python train.py --num_hidden_layers=11 --hidden_size=576 --num_attention_heads=9 --num_key_value_heads=3 --head_dim=64 --intermediate_size=2048 --vocab_size=8192 --hidden_act="squared_relu" --norm="layernorm" --norm_place="pre" --norm_eps=1e-05 --positions="rope" --rope_theta=10000.0 --rope_fraction=0.5 --qk_norm=false --attn_scale=0.125 --bias="none" --tie_word_embeddings=false --parallel_block=false --extras=["local attention windows", "value residuals", "hashed n-gram embeddings", "an embedding shortcut", "learned residual scales", "skips across layers", "capped logits"] --init="orth" --init_std_qkv=0.017 --init_std_o=0.00363 --init_std_up=0.017 --init_std_down=0.00192 --init_mimetic=0.7 --optimizer="muon" --learning_rate=0.0109 --beta1=0.95 --weight_decay=0.009 --lr_head=0.00719 --max_grad_norm=1.0 --warmup_steps=200 --schedule="wsd" --decay_fraction=0.634 --decay_shape="sqrt" --final_lr_fraction=0.1 --batch_tokens=262144 --max_seq_len=1024 --doc_mask=true --train_tokens=1933000000 --max_steps=7374 --dataset="wikipedia_en"
Each number is 128 + 32 x the weight over its row's rms, rounded and kept within 0 to 255. Layers, rows and columns count from 0. The size above them is the row's rms in percent of the matrix's.

# layer 8 attention query, 576x576, rms 0.112, rows 193-197,257-261,320-325, columns 256-319
size [ 76  75  75  79  69  69  65  73  87  84  85  79  83  94  93  91]
[[ 97 123 132 120  75 138  84 188  96 124 112  99 117 111 104 171 121  68 158 103 133  89  75  64 133  89 143 121  77 110 127  95 131 174 169 117 133 134  75 148 123  89  83 100 168 153 111 111 158 124 117 122 136 106 157 176  80 135 148 157 149 100 133  57]
 [118 132 135 117 181  93 194  71 147 140 111 133 156 156 165  27 150 191 126 114 193 132 154 204 136 109 151 144 174 106 174 141 122 110 104 111 107 148 180 109 128 153 131 161 119 124 173 143 136 102 137  99 139 163 107  81 118 127 132 113 162 152 168 179]
 [129 136 110 107 108 115 186 148 149 138 142  84 135  89 151 101 156 144 117 158 110 156 182 182 118 162 185  83 167 129 132 194 126  60 177  73 175 149 111 130 172 180 113  97 118  94 104 121 180 118 119 181 121 117 143  78 136 103 176  99 161 133 100 170]
 [139 143 119 128 142 123  42 117 139 137  82 168 120 159 131 164  69  88 158 104 119 113  66  64 125 117  64 145  89 158  80 108 124 164 121 150  64 103 112 124 111  53 142 170 147 166 141 102  85 123  97  79 114 106 101 170 124 131 129 163  79 145 122 130]
 [107 121 151  97 190  62 185  91 145 157 112 175 184 117 178  84 117 142 185  96 159 136  92 149 168 121 105 151 110  97 169 145 126 104 122 142  97  66 206 106 124 167 133 141 128 176 156 176 140 108 143  90 134 168 101  83  97 158 127 119 147 120 140 132]
 [110 138 206 147  62 145 126 139 159 135 100  60 171 102 144 120  79 148 193 150  93 145 163 116 132 114 144 172 123 145 170 143 124 120 168 127 123 187 136  87 141 119 122 171  91 167 160 159 194 115  99 145 101 140 179 138  92 100 132 114 210  84  59 210]
 [185 131 130 174 127 131 115 150 144 100  95 173 124  37  66 133 128 106  45 114 132 125 133 112 211 125 100 146 197 108 120  67 100 185 104 108 144  95 191 111 159 133  87 164 114 114 159  80  73 151 178 133 157 138 157 131 179 154 102 143  96 140 127 103]
 [ 83  73 107  92 164 121 110 145 171 145 107 136 150  69  65  77  86 140 144  58 129 148  92 137 176 113  92 100 128  97 157 106 148 163  87 163  99 103  83  49 106 162 189 208 177 107  94 127 115 179 152  75 106  86 116 140 154  96 127  72 123 140 144 160]
 [ 75 177  68 158 108 127  94 123 123  93 135 116 193 203 154 151  83 183 103 116 114 155 193 162 120 133 149 136 116 150  57 201 166  97 146  54 167 206 123 139  63  75 166  86 140 134 140 163 162 108 150 146 130 178 170 119 125  97  53 140 152  90 112 111]
 [144 189  71 176 151 116  62 134 106 163 178 153 113  79 108 121 115 108  88 150 129  99 150 117 118  86 119  92 185 141  90 135  94 132 125 139 127 162 162  53  94 175 115 165 145 138  91 117  89 118  87 187 103  98 117 161 133 129  92 191  95 109 152 166]
 [ 77 121 159 142 120 103 148 164 100  91 111  52 188 196 126 103 150  97 127 130 108  80  98 157 112 104  75  97 142  92 125 164 135 137 124 148 168  98 115 143  89 150 104  86 101  94  99 123 182 174 101 143 161 129 111 132  93  86 205 142  98  78 121  77]
 [ 88 118 161  44  79 140  95  90 233 120 134 111  84 140 131 134 159 156 125 125 180  79 119 111 181  98 139 104 120 146  98 123 125 156 163 145 146 167 126 133  56 174  95 161 120  71  89 163 125 149 129 130 145 136 144 151 114 168 105 132 192 123 131  83]
 [128  97 117 174 127 131 147 174 101 150  96 117 152  44 143 120 112  69 122  85  85 145 141  81 124 189 121 138 120  96 153 108 165 117 113 128  69 103 138 152 195 104 139 106  83 150 137  53 112  51 107 128  77 112 125 104 145 149 117 135  81 170 154 192]
 [143 140  81  75 164  88 144 162  80  57 118  28 178 154 161  94 139 110  64 144 126 126 120 185 108 124  39 136 135 103 162 127 163 127 116 105 129 116 146 122 161 122  59 117 179  96 139  86 208 144 114 104 118 135 127 136 113  90 173 137  78 143 125  84]
 [113 120 160 158 122 128 103 147 131 140 171 179  80  99  92 185 111 138 120 105 128 135 151  63 145 103 174 109 114 160 117 124 105 185 158 109 121 126 110 145 155 131 156  87 166 120  80 133 145  91 107 148 144 107 127 138  87 154 101 113 166 131 120 126]
 [124 121 136 133 110 146 133 146  64 155 122 105 144 105 130  96 156  81 125  80 106 104 148 107 139 146 144 153  95  99 136 111 181  96  78 113  59  87 128 159 202 108  75 113 132 153 151  86 131  90 131 113  84 111  66 150  64 184 105 139 129 114 104 176]]
# layer 8 attention key, 192x576, rms 0.101, rows 64-68, columns 256-319
size [ 61  46  59  65  66]
[[ 98 136 110 140  67 118 119 106 118 106  80 156  83 130 142 156 168 197  68 116  92 145  96 183 153  70 140 139 129 118 124 115  64  87 134 150 152  87 107 163 118 101 139 140 146 118 109 151 118 132  98 168  97 116  86  84 117 164 160 106 133 130 113 137]
 [168 138 137  71 120  70 128 109 122 178 130 173 152 109 127 157 108 139 123 141 136 118  91 187 164  74 117  99 102 120 124 103  75 149  72 117 123 140 120 157 170  92 161 118 131 142  93  72 120  57 126 105 152 121 127 136 158 168 146 137  98 132  95 118]
 [144  91  93 218 102 173  50 115 104 104 124  32 136 143  99 160 188 166 170 127  84 137 114 105  54 160 154 131 140 103 147 129 119 102 183 119 158 149 112 120 106 185 143 107 194 134 107 173 168 143  98 178 106 135 155 114 164 101 119 137  95 101 126 118]
 [ 98 130 107 130  76 141 125  80 131  84 132 138  68 152 124 167 224 147  66 101 117 112  64 163 132  94 171  77 136  77 123 100 113 134 166 143 141 146 108 139  78  64 118  84  93 138 135 113 144 143 121 158 172 107 134  96  97  85 167  91  78 100  85  93]
 [135  97 167 103 146 152 103 153 123 113  91 164 103 146  66  93  47 116 168 117 151 157 146 131 114 123  85 157 110 201 150 105 133 171  97 122 104 134  91 158 133 143 101 206 137 100 150 130 140 178 107  93 123 135 142 175 161 162  93 191 207  88 171  88]]